Weights of a small GPT-style language model, trained from scratch on English Wikipedia: 8 layers.
Each number is 128 + 32 x the weight over its row's rms, rounded and kept within 0 to 255. Layers, rows and columns count from 0. Numbers have three digits each. The size before them is the row's rms in percent of the matrix's.

# layer 3 MLP up, 256x96, rms 0.0886, rows 135-228, columns 0-47
109:113132108172093141074167123127140158109158120212125093121221169114126149058131077129086189128162143092099163104141099144133180098137152195141161
107:149064137154153102088104110108150128103112084096052118160111115097143129187146155106104165166130146142065121123129164143141135076154169106072111
107:100135082129150170126209087094099102101114154100099157122130154115173147153150207117079131085151139170174175175139164122109121093137153103173097
099:089143095085136102146149190163150115171107097114098188141146118095121132145117087160124155162172153083145121099185159126146147126087189209092110
102:157163042148118121159069136155103152108176053189088115121100113082113182091133167150113142124163112145112159133140120141146179139157100114165084
103:153137159127119151108160127096159114112108104120148161054152126124096152111172148151156188142090127107111064126083147151129108119179118137122136
098:117080106125178198076192087121117118156168141124195096192174119071145137124169111130104114154113095121074137163066110112088070099121150165122124
100:140192179096117127114117131127135144117128120096105103160139128191072129079084124135132092169125109163126124134124121140138169090137066193080105
104:143183155182135091098084100123161163154183108137127142122133111093169106088139129134126106177159138131145129109118167181108163130185097112192123
098:080157128190108086134091109137110167161162088101157135176103108149125151081134149095060177120122075168166178154130129122141144160058117157109085
092:083111093131084055166159155116095119172111075157188130098120145140169085174128147152143077170075130177126153132079113178153105137141121175158137
087:142147136152113104141143139071133131049159121158208131152138135184129070161060091138154102176160178120171117116077211128144092150138097123161101
091:131084125119089154134159119160200098089094149128084193131173125170119154060155077055166117166117105181184132157133118110070176139147168102122173
101:138132134172080165116148118143116146099174116134160084134132105138113113132130082179076154085060090147054120176120163164069131129134098176164133
102:186179078140129143097145107107163097091110090097148129091111102142192127150155102136140119129166123127133144110207093107124103145121076147078084
099:174153139016114150136072160112143129138187120190140064073127146112151153088078096142112108145086126117115123058130176089124069121174111098123126
089:151175135160111175104172117150117100119122093138158111164124097097076097131149108071139164078068125105173131144099096124147114126136095132186147
110:139120087143134083117201094133131136143149082156102123145139056133117080139156182099124128103136146093161153053141114148151081166138122142170090
098:130145200148073136108126108134145109103208131123110120137130056146184156105140173102121191108123103136179084134127123076111106127160173067138088
105:077140094108159105123106110161153125135141111164153141101129133116138118123101136166109135129172128126139141131142111160142126084170172139138175
093:102151126114153155086122149174071138177070120141155163141103119098129099159098081087114136159092150117081154120136123198136176153099147148096104
102:078130145151149126126157113113129164161137089127101157155089173167156156138143163070108163121168119093191140117100131185106109144115141128037095
103:202133076075136143134103091132089085101150129132058108169176112086135145154132116153167129107151149166106166128132165115164163130135107118170117
100:166171083104106089039110101186135112128117154157137165113142086116115103127127092108139093113074111151065137120128138074163114104166098123108094
094:052127077112126178102112093133054091155074117188168143139118106158107115129111130151118103064140091103116168106168082086127148150174155120169134
104:135089111140081172116130139110163104114201114188142108106177126108084135147122125154157134141147165170128125142113097083110096145162145089137175
105:105095154148146202112154238091207123069170081144177077099161144107164127106106128132123106149098134150104162076130128091095154103139111101134127
105:107159153111107059093097186135176115112171161170131155099127172101099103125159162211130133110090103168149146204177118118129102171097161073106138
098:141097109127111120156178126102175170086184133140151092142153054142098123145105176134151171160070149102125130130089204166183117144124155064155118
097:151118071116131122110110123175109080094093095160089107122130064125166144120165120120123111091096097169143148112120160100196079144135087100106076
102:090128194144084139206082127138150173137129126094117094108132124199151120149129124135096140170161103147173130116118147166133104112106091180145146
098:102173147113165102135146127188130114140123124094115099049084157125152116129154137130097143141045175142134063147158070140106062141115158122095191
102:108073138183154233128109082173130164177094189142155111157111152061130155156120125163078119192140132165121119107119128139174136093100114120071139
095:115159153131182134092083070191179083145150181095114119112145131106064116128138132040123125119098176112160155072112169140173057145121150104125141
111:121171116140124127123098168121151155160059095181148079162100090149131175073067108109103091085102100151144166148105163149149149094111142103150100
093:085083165149111099179134118130183159120105073162167136168143140112106171115121135175152116208138192136186148133138075107129167168170100119200052
091:105099200118094146177179141130144113192147204092130091150144160141105124139097131081138130165098135160087131115111157081160178079055102104089115
097:196097072066116085128153133152096150142111093171120126126128135141116147100108119108136134073151196056144127077202142119138145125157084093158149
111:135093135156078134087114067130143121166062144115106155124165086123148166097136105110078192191145143158154113072117060120178129113136145123147140
110:158085165138091116128150095068120079137079127127170150137177140178171154126120135142148105065153172122148186157078144134168187129142107108096119
102:144081115119137065097122155094182116137117128153106142126123081150123139162173116128112142146122087157084064121142128134110145137115121074145156
109:126054105166131108132205113117144044099121147113156168072137101067105134163149139160104127080093044138126133106143157169107130104125131106103158
091:147131118162110189123175097134074131088111099158091109142154123118194167137147046139115139058113153114093131191173170107116140127198118149083112
102:097175141149159110163146112197159118123165185145135090117146142101140121068146109090130117126135150156113102141106110144090081092089137187167160
099:111187182093139121126157093093216181085146107102110151141122130154093166124117129164160123109106135088089083172175167182101175121132100155100130
081:190133106124110173090105120171133147136075144130122162131071119136157146138119225173127107165055091115119129136123168138105169080165154132155143
092:131121071151133140095079137134129169184078153151152172080064149154137184150089117100136160097112114128132086091135129124132153089142102120071081
097:112101122142091112087108152152059116106147113123137093158109194157172153089116114049186121093162206111140140106076141073168138091138110125112185
109:084142116113134082106077150150213192141125099102115105126165152141133091127153113139094125188175093116082106116156130143178086061113145117183104
094:116143127146179117150118141195095073139110160144073154116110114096138191152149150101096145144157113159136155081077116138134092176145168128064098
118:164107153103123064133087105113122188118134117140131170110096092192141120131143052124116035149163135152138064125106161107143113170155049194086066
104:132172143149100149153133125172158195079116090093214106141159135169082101061111147138153149139115097126165165127133138175103118155118160090090158
089:110088158142167083161121047097185135065155186176140156129083173083113179126171119145133156100120162177092116114125209106128122151100166132105147
101:123185113224129166133132164096145161119104112049163100094075079130116073129114160145128147114151123099117077098120234160127069132142132146125166
088:119163116107160127195123149102124109111115073157087098097101130117121098184146094085128163122132159116134149211090120162136159087116143133190185
094:093163124157103127124133154099096122070109085173144108133114080065176133158113093118161063105100132180131167114111126149156138136092159130063082
115:139132126152113081122104167131132178128130156073115127164080131108124178172152115135128091109101098140085113146109108104130060127079113130075131
102:126106129121083177089141138149163100140173101099150131106105185143129151070150163100138153116105105105147125112051127148163135122157167177184084
101:084098108164112088160145168129173126188131119119149089132139177094138140120081135160127069089160111130142157101056173127093191105037144162137098
098:082070156105124112101166127154135121171135173132075108173092148083117125100146156120089101087120130127131158178144102124098115072158085090193147
100:119121126179136137073151078110083160114074099159089098135118149108112117153152146097037154134131106142101155107083140178172146122110104063106119
085:127082158149120113172142155114119072164112072102106151133177188117122176141163132103076158158121156107191051121108142116145096117134132099115132
097:137099164125094143153120198091113115178109105107119159083143112188095129105089140159122144214179154082146191160142094139159098131130130163122077
107:150162142120142101125112181101115184088150149104152062082094137152140138118107122117159118167149112030109099180164086140154132101130103135099083
094:138130133120113095072154068112156168131180150081181120153153108150056089105133163179086129110153146162172072180159073047169110136133067123080133
083:113103108124122135061139127170221125081106179153105116168106123187105117158110122130121148113129119112140133153099122097104059142131078162115093
098:161107119076099101117157114072095174145102118145154132145095120139137126121184120097116132121168124130177140146077168113135129138153115179114126
091:086164125078123128097122132193182141172130135139110128104135200108150063154168102100168098118124114184116144120116119162133112164120144128075106
106:182153091149159140154108140091085105069178145105169095117165157145161133137126111103103111181094123102145167173112161159152119126162115119099157
099:138100090153161146087109086155184149166141131132150044190083125109148125100122141133151117099115099130142196149083159138199151135151071133087107
098:182117099158142145127212114149128114074105109167104136082193126111178043102182093139136137117114162115144166147130174117139140193167163195174093
102:097151099130138125137085074163143117127079119117113125191143087113089113096157119176216152132188185166077128107150092112133118098117115140092113
091:101091140086108139149151112078111157162108124144144103183113088160039171151119114122127183121179192086139129171158102121105120146102114076182104
093:183130162075117077106137093124146150054155149124191154130140078174105103125136129113158087132095109118164096113041123141113141100144164185132124
093:099120116133142140109052091172038130104135089122099135141058139097122115076128157130106221095119122155122193118136149174095144131111166089156182
094:124145123203139145159114159132116193149139119098132100160100121120087145134107153122106074156118153155142098114158138124112086186129140134161113
100:150170171135130068131170118103076113104090135170114163227148112140076121089098149107123166201078158128150145127094118110129183149097109098123109
088:111165141112079140092139096142139119153080147148095098137106155122110169074105146115136101091203126082120184082138168150114154158125195130139092
098:099140099111103120178155135113137128108106128075082131119132140154137125138128173145079089137122093087095109173102090090136088102150077127149142
091:104153117077166149083196140064111123136084129096107090103159086094116078122097146057158156118139190139148098087165109120143150119129124135183078
094:115119096106140124088157096090164134167123099071148186135150136141098119122154116117036140111122114103120156131177098149063228115088123077176159
102:099127140133137064156137142152116161095155131132147134102150141156060160134122178101105140193110122085094080045130167087170102111109156121096087
097:141093149116069073131165118092151120124208155128126099139064066092130163145073123177119122158124101155121121064059136172139111162151094134130109
117:111092115150113107145089122147113166113076166114147166116175039109115126199176147113138095150106091083087110172090082166146084104137098147155136
102:172100046149151144106097155168114139165090161120148113092131253114098099116161162143131158144100135133162111133158148104077180104111123127127099
101:129174132088163080087141143090094105120162154122142144136077121138114130100139093121146123082130112179134140156164130201133106149112095138081127
099:142101152142131082090078070114147122061125077139144116094149101082082069144130076163157141102131179122160083149122116163120102117203144070122113
105:131102091162097100128185142127154111095090150129109135106108174076130093119091150163178114138134108102055170139133106151079161099106133131183142
099:188150095172155147115108149127149126122190157087059206151159155073080152135122144133115139073056186150106175132172102133127113113156121113193108
091:154104167145162110124142108156131113156125139129134150129170141099096108128180103149105145098099142155080144175143125116114138111079075101183149
103:168161181133116153106099188156112155179137159115130136190099112122136149146162132178161050162087106140119180113107142092154102120119170165141148
116:166093180076140103146146115123116117095104122185133114147174097104167122090122127080164156096108146127157134122067142182120147115102159167111171
105:140138150146102064148112101141168154175082084123182142145146114164133172136079111128144119135087167149109095160162084075207120137083099137131130
088:154123161142140163147165130119109190072119141136156077088139137126079161109149147118129117117104127113114156119122191114183080128061124145153116
# layer 3 MLP down (transposed), 256x96, rms 0.0837, rows 135-228, columns 0-47
109:179139116104124102114106193141084157143141180091143132127195097091157134132078185125142134152108122111067153166170142089180186094112100102080178
110:106159084089155160066078108149115091171069114121087100123142137097115169109175088182122116105097086118129113084148134197137148135140154139142149
104:133113098132117167117108090148197115087150166088099139136176127145165110176137130158133028126068125108112115086107132126148102131120078096095163
082:123148156156198109141120056088174119111123136095137145094125096124143154048144132113116164128108182155154112129075093119112077124171138125130147
097:102091060120106094119172183096138199137126111125142127134129085126084109155158131105099113196178144101082132122138169184145109123129099157153116
104:141126125078131139082146155120130142142141081160098126156090146093096152150162114133205114087108120050152173122112116140133101128126102205143099
101:093126125113124097165146138132172158126147163126113129136138132101169076196227133133132131101160098152123060150154168141107099098124109146117132
102:177153153093157115134159155119171184170095096160180031117099142166127096117149170106120108135096130127100105171156142110123108179141064074123151
098:129080109101098091109191145089193101083143075126145142130174127082064127169111132215119118140156095135157107115152147114117124162180085143165097
105:072107100162098141147102194108132130079100108131131133138136106181139164126173169109065187161124124109091118090134126174104136104143122107111105
097:165153124162195145150143108088133148063138125100153131154128112134106189084148125142134160122116089053086158173167139142086137186154131133102098
088:159139145144123178094120138197032090155111123171125173076125113113133123153121110114150146111092076113133137110114142129134146099140158147112118
097:097175101086106133199068106155129114114089165110097120108149131100102094177135160140196128127118112136158144178139156039150194113113108101131121
093:103125151071107146212102128061174138122122095114115131165176156085135106143157188084114157167111094147146144117174110116070156106124134067168098
104:110124150142128103167102176094097066112089139155082175133053071102137170174135079044104084140063154127124160160116120109123116131137126095065131
100:081077130143140101091161163158107132104141105097155082169141121194155141116097144152126179125102074139116173146178152152182135143154090095074168
083:076154103163167123093093089115135108142141102083096189111168131129092144118120171125130094175156169121089128132115090096105061077166126181140107
111:154133041137152089101161114056071099121175151104099160127104089166118095159125125088150137145112109065134129101169173113152125149091135147092177
101:135110141139116147112098107133095184118081118117083162135175162141106091113120125143150131092154053220110166123135112099214043171107104134121112
109:086087149144077130112114205129165176182146160137105161125138114117122110109157202073088184168183118125114140115159130108069108104117098175118151
100:118176120195135072119098165111148132159134129144098176128125112105133144111135088192163145108185026152109160141113104097156095100086110121083144
096:148123131171168139189120142142173083211062149113162179160137108099146096101179086128138114136121101151104065110093115102147125111095144171146146
106:144168131117056093173090079131148119140106164107125099149165113182137145122114139159055127097106134157147092153105130158120158145101061088162093
100:144066114133139134166135142148170120144153131126130075120077171109129184127053049177138101095137154117160100159100140137113069174165184154105089
099:203135157147143130082150142182111172132142128137146102104104126117124153138098101136086173191140202140137101206034108130136148127112134098114096
103:143137097132123094134106155117168177177158113153127117198132163174120111137154130109135152204157088091111060140130153058117151150149126144115138
107:107097148163083125116097117142129086124104135184136134110120054094136145073112122148144130171087145131165092158150124124058112084098146096117082
092:129166110148142125067102143130143130121097074111067107142085119147130180122187143117154167148161128142112124139075108132108091123060169125111129
098:128170093125119159200113108127140082163098123144160104102158184106167122090146084114186128082112032128136097114105160145146119105141095115159124
095:162104148118214127180148106119125103067161092122131148119134097131134156138175036176141151152147131182149063148086111131183137118148068131170139
109:111068157093063190146129165150129162071128110104143145131084158191163124108133129110098145109194163083109088119066105093128157114169153161129119
102:094170092156069136139131141129135121091177166149104141226126165118089198132141125166084162105147052130099121164084160115101121163106166152135070
107:087132134130144139114131096159140110162127147182157137148109104140185114115160169129120155131108125250126169101093134090187125095158128174105135
100:175130115146032167177101132113142126085116125123119083134170094127164136172115123111159136104146082181105093120087131121143202110162062078146069
114:143159105118158156109062121125139156143095089228160102079131157104101104086134123137142150116186108113114058081101104088099126132141182090104080
093:179097085107092151113061123137124139096124179126132139186098133096087036169118118112126153044110112139161096113119152184139181060086162096124103
087:115109051139123132135110133140116088084149122102152102110086081138140090071137150175151134117099148136166153200134159112084149154218188138147150
100:134112080063109083144126088047117174144123122170117092114149119142152155072137153090133129160136160176159108163120133098143054105135106166083082
097:187063141150131136152074122156147114159164045138154148157116176068104047106152122115175139122093163110116185123132124114115117123137114113140094
110:152106169142166114089168130144124111119114133131128133193112131151217156166154121135141145098071184060162202135089128137182148089139120129077082
107:054110179148167109111184127116108175154121178106140134115098132134080130082120157119141127116097133161169138084127057099089130155085141091141145
105:121122073169146107092193157128160152103077111086123172093086127110144127101133105098156102126094109105104097131117145122185086157097146083105082
091:172121085125138138144147140105154097131086120121127140143103158191126104131144191121221151162137111141090137138137099139144148114073136165169115
105:133160117176184089115196148109155080128200120135129144139119111108091131126186156129088121100141121071148140169150082083094145090145118168083085
102:194156135106106060207128105118137062129131165173099178133105091096101152138105198118176101102059150164103146111134161111162164130150066128179163
089:113132136139097090171138117095134091088203120076161121120224153137118102104123047123140154079204137159090117091113170162139111117083133099123141
095:123119174071130124156129138150169124106180108093137077155119138079173076129140104145133068194099096112062128173173094148126117111152076083089108
101:123131129072184093128138089133100134120134131124145099141099147182067123158124162169072121155156063145149128145115129100061163201127061109132103
109:120112075133172138091140116176116168125103155114178095136127144152117189078131111080113115074144125122121151096071195121091117115131156203088106
084:093102132153092127144119130000136194128104113152111148158153156122093095149150166149113136178167128129124146112135133087117102143097127136129144
107:138142152114124114135129127154170174113153155126104132100110147126074138107162069136108190157103147168179056157141115115103125182150088154103076
094:144152157140124116137159174135097122148099178136166151150081056098102191160104186168122111082074124123133120053162117141170121077138129176151088
093:139099127111122104160129187188071144172105124143152098146147099131118089082072102112127131184091066101176167182114127123104120168148110122163124
110:137140097057062176128140123128142152130123144122155040123158146129121137171153080163142104095145039118106137157112157116142164110145084155117124
088:087142139171154151096112108163138110171100203125124135081142114141093105029155165090081117134147085078074157084076162130184133089095126145068097
095:167133104135062151116097142148170175121092059070123141086176129134162127150131124177086128147151152127085126124116125121133172138131163143190161
117:114073122072099133144129151149166116121172110083128170183117090113102135120143089113117115064086126160093128120082176105142082144169180091117126
104:110109073173113121092071137095089103069112160149112179157080114133080133094103092156123149200109119073144125093098119132086149122131128123129143
097:165106123104104115111107150180140115107133140147105111164141133133136203077117109159132170103182112151136182083163104136179149119114107026152128
088:149149114136198103180072126219118154161155099114167108105153080173131099175089144135157089133166094132155118131126140137111175154124100130094152
104:147146118134079111128121134121110110134123073151151141099132102083130130098143118166128156177162114151134107144137121160127184144137088083069053
086:095081073110111103125112142122209146115154185121133115141192113105124127061162176095138066106139130136050156118128125124134137152078134144086129
107:132185149129124104095146194113135141126103116112086136117115152102112135192103124146166122145148113073106132108116078135133114094137113133153124
107:149140142149144163157155123096117157116170125072103146121110147112130125171097121141074137182095205135162108134118165131109116145086127141164094
095:160092134127114095180136141123135146205145087166070144127160096129147108130125075143115174129132057137057136123122152130139109141138116122132169
086:123147087123148148152127155046009137163111102100165155153133128078157080071098121121132135164150108157103099104169154122151150158118139073144129
097:116148105085119124136152177056128118124091122086123148099134118178189160155137096129124166169083167143139137156158113172139052131079178170174097
095:099146135170106111180151125072103123125090155123175159102141160121107079108137147114142150155105104158043129091127096155132121173123186110108076
106:105160107117087121163115193100031129181113088078113098144104125148153158076117109097133113147083093130179120137105106147060144149175128193111143
102:113108082141162142050118118159147127128183105148045137117090114114114091174082134082115192203102110131135153155135181117115094113141175108159109
099:110101140140114127074125145100105109152136186124156096142071183133078220074094125096156150159136143134094093125146126184071085056100165133169124
105:171116070112097197096152137105135062130204116095099126141115068115147164152128100052102119147111133171137117127145195166116090168122134074140104
095:148073137120124126117129169161124161108123108114136118125113146151124077120121137123177065156049128213187088109111187171119141134145123150135080
092:141146085171095109155189098106124160138091109185156136109128177105112132095152084107133119179072130074127178170214075134181126125120114112113122
097:125080149160111115121182111126183108088173112143119185144076110118142085138120073074172127126124159149117115143121159150130139116131126154104127
093:133090164095154083178163075119078124145158100106127118128118146107162149144116123180153121159178159110119116151093129147138205132163121181141175
096:189108160132144160135111149192105155126076173107123075095084157110118145086163125094153128151113103125136051101128089113111126083118186119163164
088:169131136127204160161137165090110100124136065082124135143121107094130084130143106070134212183051123111172101170100102118117118112117089114145112
104:159142169116102133106072150090146115120150158090123107174127094098121161077147157112066090179101139098163121128119099171069076119143065094176073
091:211158131130114099131115112197097156121170163125132114080127138160109165152064084156148115161149073132089122167151151118150090088104094111114171
102:127089115182180131116151167059133174176141105069136142132063141161150152128142102152107168129131082154102170112206139163163100144154123194112161
107:130115151146116071165156121075102132095090154091085147164155118158050159169151146077111126141161083062158128119094104079119117139064108131113093
098:136096105150174145099147052149133144066088150178117143129110193123173132178143187126105130150125126162127089134130107143145183110147130118119129
090:126162151099095115102181129141123139159129148068054108150146111139155086169235139099113134124167163158126104170108143104139050131131082133102083
105:147103134120135144095120146176139106103134119093126094149135158125110109113152178119117145106166137137142161126161145154126090051174087139100136
104:119123121173203124144138104155081135139141137106177114056141177177078133133093059105130118143109116124108201192074095145108140142155133126094163
100:150119153082095101062147133101080144131104118139164120164191145187187087150100153168111112149140116173144168167089164147114147128119076079198143
103:134087116145101101106138138090128178076160144107164079130077079116113124174095136178136096045124133172080129111072124151121095127176147154177120
103:142116125134114122155114143171130111134088075093201109098167163121137156190091138135122091110124107046125121132083075190130076153168139126115071
095:070093103094131126123148102118050124111116103089081101120121106107094090154160130122154135093123115141143145128171113124081149089170106157191124
099:111128129141123163121107128125137096196099161101113121181082127101152168182114120189163095183155131113185126072108153181121213114124154095136111
108:146113197104161068193120137102101143086098096134090159132150067151089102161124124117164072114150166127170148102117124085192112116126159174074090
101:094089116190153131070135112140124156114100156160115121131159152110148131085109149225149139116073116143093127105165099131191176188096153066107148
084:156123170083114121138131146170091100145163130129153063128110125128132059201180095106138127180146094137162167190164085139165178209127157101155137
# layer 3 MLP gate, 256x96, rms 0.0884, rows 136-229, columns 0-47
099:108142141112124108113098191098101151159091170078129131153077137129094105203099168125142098147120149168101120135137128072102134169140126134091121
095:175144144117075083141141108132070146084114084155089147118125099065057174094146080105092184094154147113107162103170141127160115150136150105142072
106:064157104140178113113154154143120164169075145125105167113138164127123129192128107109122144145129104122106204153127137135145158158123172170083104
104:196125101173086151126178108132128135115187107141181112093114145105127118145075147098183164113056138126113180153116119172109154089108125070087133
108:109132133116121118220096166151088103163153115110154081166062171082098134082153124082142055145082139170116186142100124085168151154116138107118131
091:148120128145132112091133183100126137095157055117146117109109126082149093108115159099147139107048133101061132143160099130120152085155143094146150
094:144131095141080125141154166122081098098107083119152132095102090114145127155118139155145112095111138105123128151140125070125149167098170107198078
098:107092107132135092131160127144117151051167125173117142135149154077090125157071152115166124104044164078135125154186115082082100124096149135101032
097:119132118144072162185153120170132133105182069126127097070152090193091164145103141134134097095086146140124140089113138129145102099127153105156082
098:152157114106104125134051126097146069138123090160123170145152190086140128059160159104117132160112078114063111114076141101115191154124134130065146
099:180098116126150116123075102129147142115131129147231121132143102148107087107095153104135164088075079084092105107130134181142094172127113137092154
096:151159179116109197118129124118130157125154098130150143152118080174123190125175126135155164091106108115093140131138110125090095122144094178092192
094:139126110121123132105086139111129054111121117114044062145099181093153153116146183121104160177122106098096156106129104056168117148134117127158107
094:129171162050117178162144127103135116076170104142105136093110118191107125156115171073119092127179047121093134134074107131146120159127122168157099
104:054119111198107120090128144147085152139144066107107103097188161142108126106127129062120142143120147142101141135180114133099117187130111108112079
094:169109159102111103173107096127067174054088141068144141092105118131102112086118126133138076141161140159066153171128164155134136168139170123063113
099:142149182184127120166155112157108152118082103099136169099138108116079079109064128128170168196192106141082201037145106101166133113113112179135075
102:107145184127125114091097120103179050116144167098153110158135050092138092148141116093177122115140145130166080087115113122077130061214108163090142
092:112213077124137118115122079105157109080144090117143147073125146117152127161093049112176110117084162136119168126129116176187137136149170064172098
106:173104152121133164134166125118097143121121088105159131144163144113068143126051086076146168202151176076069121119154127134089168138121109176080096
095:150176167163111148123105112100098181065161064151084156156157187123112130120121184101134172099127139118148194108098140159148142194160122178127134
106:155108112074127110114175132091176178121128187143137137109223085082152100136140124120131078135121162163187113109157068135111174160130086120099096
099:089151152174072161170168139139153107155152083140088098159079083152140129100096160145124139122148151116138153162060106150175120191122111146122128
104:153066135105116142107073156107084143107141095124066124122143167159144105093140191136156120118139055105117139156115163108125097145151115156179089
102:132138153098085136181076146117200152114056124129166162102063126131134099118131141115153160146102066094119078102165202069127078161113121145158124
109:085114173139089130077089097115095153117158109167126136168094102083121094163088157063149105093088103059112089094088152141129183126144093141120147
101:123069142125070199141072138111190156081125112105159135143125124143095129113089148138155153102154147111115150128143153142144064122155040164075100
102:134136100176125093186114125083069135141096154126161115110146161160076145094135071119146062137161112133113181103109116101168083212096179092091123
096:178123098121148137115147148092130075092131156144152122161143147188122134124124173069134079130162084127080118125097064086191076180133094107076108
089:181115176109122142119116185153129168127092154183188169074125137118154098137139153089124115131178166126119121067082124132151173122121158113112174
101:118107111110077081104166095112120132128100152126143217153110071105083121118120105084164109157126176122133124119075120126157149154140131066090114
105:071084116130134093152206040154110133104121108156111096126165060117067105126106036114135073146152145162072133122113165053146108149133118138123128
099:156145143093121156130161086066128135168134099143120164118137111096159148127141160135147086133111126140093117108139122146135122129139117185055140
106:158159118179091139187162129113132150106131167097128122084106199122111145114118186147162017062114135099119150103102076151126160134170118129161102
090:144139125106089126109112089199188164093179171129116191143081144134106173152062148094173132139149121103133120126128124136143125127112181111171087
097:144157115174095149137099156095110136111124172094117109150118092104155114110152174150102079149097157142107135150185101144144171154073145119103152
102:098138153172115151161121103127159082165132171073088103138122099136110143143116124103150110074104134184140129107117065143116131220140169141108088
110:132147108149121120124103209118153159032121105122154162130099120183091152136133123095150143119142095098039133140130096073101179182062101130105084
098:148140173065118120149116080091173122175109101117157084073159045120094154095076134114167112101162135141118169132155140151151165171094092147139080
100:115110142075106172153157098128088137102165136195161118134143137105122143074111140129142113163099213148163105140094123099110126168173107165125092
101:114223097141080135143049087129107118122156082145122170120115109151148137197116118103090136129151123129155148107070123167122123154159122145190134
104:114159151174099141126145062125119184110172191097122088099105087147122144094150124116114136131125111132108183083128144109137094104181136163139143
109:162093129158098149139170076115170039079114078119151117116156131091110115093106068110165151181115114111114162109088185098131136152146108108134097
094:168175115145117121104123107096144135118123185147163084123132161124135129148106131048150095110126188134104185112090057132130126156161153118121139
092:109105129144187066129087120090134130160118213110129146086125174072118119139172095122130053092124133088133110110149070132057154117116133116108115
097:151183106133074105100144074097151179119076109147129126147139083142145089148127076117177160089120090156161100180109055152126109137130086161133114
102:156102153127112103102102142081093160098082114073096228116109172182114156139114113108099119166145121200124140070183107096146110164134156113150164
108:157151167142084143136157140147064079115085142153137137115157148095117141080081119145184161163083138074184129079124150082099148149124127134108116
093:112147117137108129124144110189119101139107137081137138066175088096199124105131068102135120092108113078104072107156096194039127171105123119137174
096:091141144108056102136110145071112114101111131144147141150152072152090175190088139122193118167110118087082190115182104123149121133123105079141131
102:148149163126121088160147084101117187056154169149151133135119120210091109090102124137180139146157133125051138172145138099121087172135132136143106
099:153147063137116162072147095092065109120134129130131179084136136117160106035140106106178103075158119130139138121153120105114098164126187116127122
099:078127131092100159105187130099123139138082129154141055143153136157083083136092163145153137161123125104121170132051143094158169129128094143120114
095:084088131109146148141131143122190138123158127152058164129142144109152101158137135128142162128143087092180128105111060075139090125175147188166168
104:082120106160038142094128096145101091130152094165124130092091115119130142108122062142160124114135118199140099153122174133189122090154088138127055
111:196125194098109149172120136073140116100188145126129122141178136135126149100138126072085119147058161180137148115165193106142145135140131088127132
101:166118206130098112175089035130148048133105124094111093112164104074181164161150139136140127075126153109149084101126116130094092155137115126156137
092:144144168097121128142092113089202120145114139153146119165058091134106131132093129155120148137065082150135147095070063131114102137117142151154137
101:102095166123136116142157094068158088129159170111109156171112123131129198096134148116134129085087156104101164129137149121108078132056173153139129
097:115135103150079042114087134100159134078180099148100132118134117109113138174139126098117034119144148133124110101108128140145084156111135134195073
090:109112125096111085100115129102171112120136112178166159114104088099140147090101156121161144107168105185109126185070149111121190128114102154136162
099:111137119079106149140079142110107050130186079113069099117104160091147189161141140059117145105133141109181195104118120121153098152117140091148162
102:103189144145123113131104101090166136120134103116212102148077123171074165100108121063127088122182141141205110065118150110145135111131105108078108
094:108159135095162103142171119124148165098094090146141123161044129101098108138174144131129130122131111145148141072189115135128095146102120082161149
096:134130082077175189108109219154079128145142124145087182099102165133160114130131107103085148092109117160151148153103177129141101176093213152049118
092:153095101152110153177132171137131135136130098088131108089135161129114071153121123164209103159120094075078144123053110073141111105136135174122134
099:182090104086162161163154119147156117111178139131124163190147109116114091181130137094111125103150113066177139168133162146142117121078118203134125
098:090149151112154143213164137166129111115121119141154132139135152096180163104129096131133135105099129107151082154161147082143142084130059136141146
097:070143089117130134132119152103136150116071112173094078121081112170084136104082112105188155160175111065167148120114063129152080141130129094059064
100:142106163083107164114113092149173175173145128132174124122090165120153165117064185120122141100146131109153080119098126169089096130093200130126141
110:145167119128119116068180162090155160106117102076120127113077120094148192176129143144137091135167122146100128110130155180124102199139132096125127
095:083120183055129083138171163086185134094170136161114137155163130110083101126137154168149107210119148147147082082175152135096108113151114135106106
102:121106126106120083122102106083116119129139136184138092114147141064180127114149146140175159122104186143113105154208151103171166149152086142130152
102:115176128163120152134118102113190176128103118165136142134126135156099156080132143143123177173109105135131172096115122111117122175135088144177121
095:110142191103115123161174094082137150178169090134190170131215174067148187147092156166120148157157156106092112125119123112146176118140176134129155
098:140092090136146117146150148140139118155131159187091127102111105128149163081130120143103166118054144152163169097128104099087099152105147089152151
086:102118072095176149148134117161130094155108132128124148159167151098148145101168152140147184113120187130138143157127129158121082163145141111174142
101:116109132132138137142097125115127157101127169099071084107084136089130088186092126102165117149147127109125090100143146173181110100130155161116041
102:155091140174148081125167134166092098118105138124153147159123108180091134204112135163198124147165104098085112123151137165207169123112145159144143
092:107089166125112123164071147073159174151142111112134099179126142087143078127087062098152102160091130100120120155161092111089117141075171138113194
100:119186175120117102191087143093149147152110100056103112160066094160119106103078111148153087194148116177089141142113142136150136157104127160110111
099:118124103118101062074168054162128109085082133145131142177084160077144120123105165130155096091142137093171092083176118050122139103127173172151145
102:134133160137097090178113125097146175087116177123159196153166112124146113135136160119117105124124124129081129078149082138102055100184106197087161
099:117097133133159143149111165105153138153120084156118147156205145108110157165119112151124087147150131143141146036088123102212117228069151096131082
101:093136105173099145068150119160138143129133140108146170094116128147090101101127117035087111106081150092076131148133157153170171128171109167150072
106:127138098139124126193144091109090109105125084145144131122150071129095120158075095144161133118100092113146170128099101132099135152119117091135109
095:146091154119076120117106140122180163088182110102130109108095055182164122137117165102125125039114159185108142136127144134109115161094128164105127
107:131088114175083123111120157109099103117113121172098110169080149204119124114132147072146086102113104113151164116149096146147097170117120135135100
097:165136084101125106111113133164114139139163101165145120161100115125151105149107120157170109124149207110080156189096131143158145123131171159177156
094:113121189143091151160162127174136170148148120114149117148185062181106169131102138145098133171071124102119149098151166150189095169158138152196104
108:133129106100049128108178120121191152135090070117125150086158113116110092140114116070146090143162176130073143151148073101122096194114086091165118
105:136078159150144104100101169100178145135060092111149147158109131181100120117135104174143094149117083148059142138167099103134135159116131192112122
091:170172094122090137131120160142142095188164114049109103096107097085172068177156134126126155184079131125124109103109113111161162131152114145132122
101:125119111159148162082142064108096117107088114166150090152137072182122150083112088041124187123114131104188166101146064126170100142134115130157099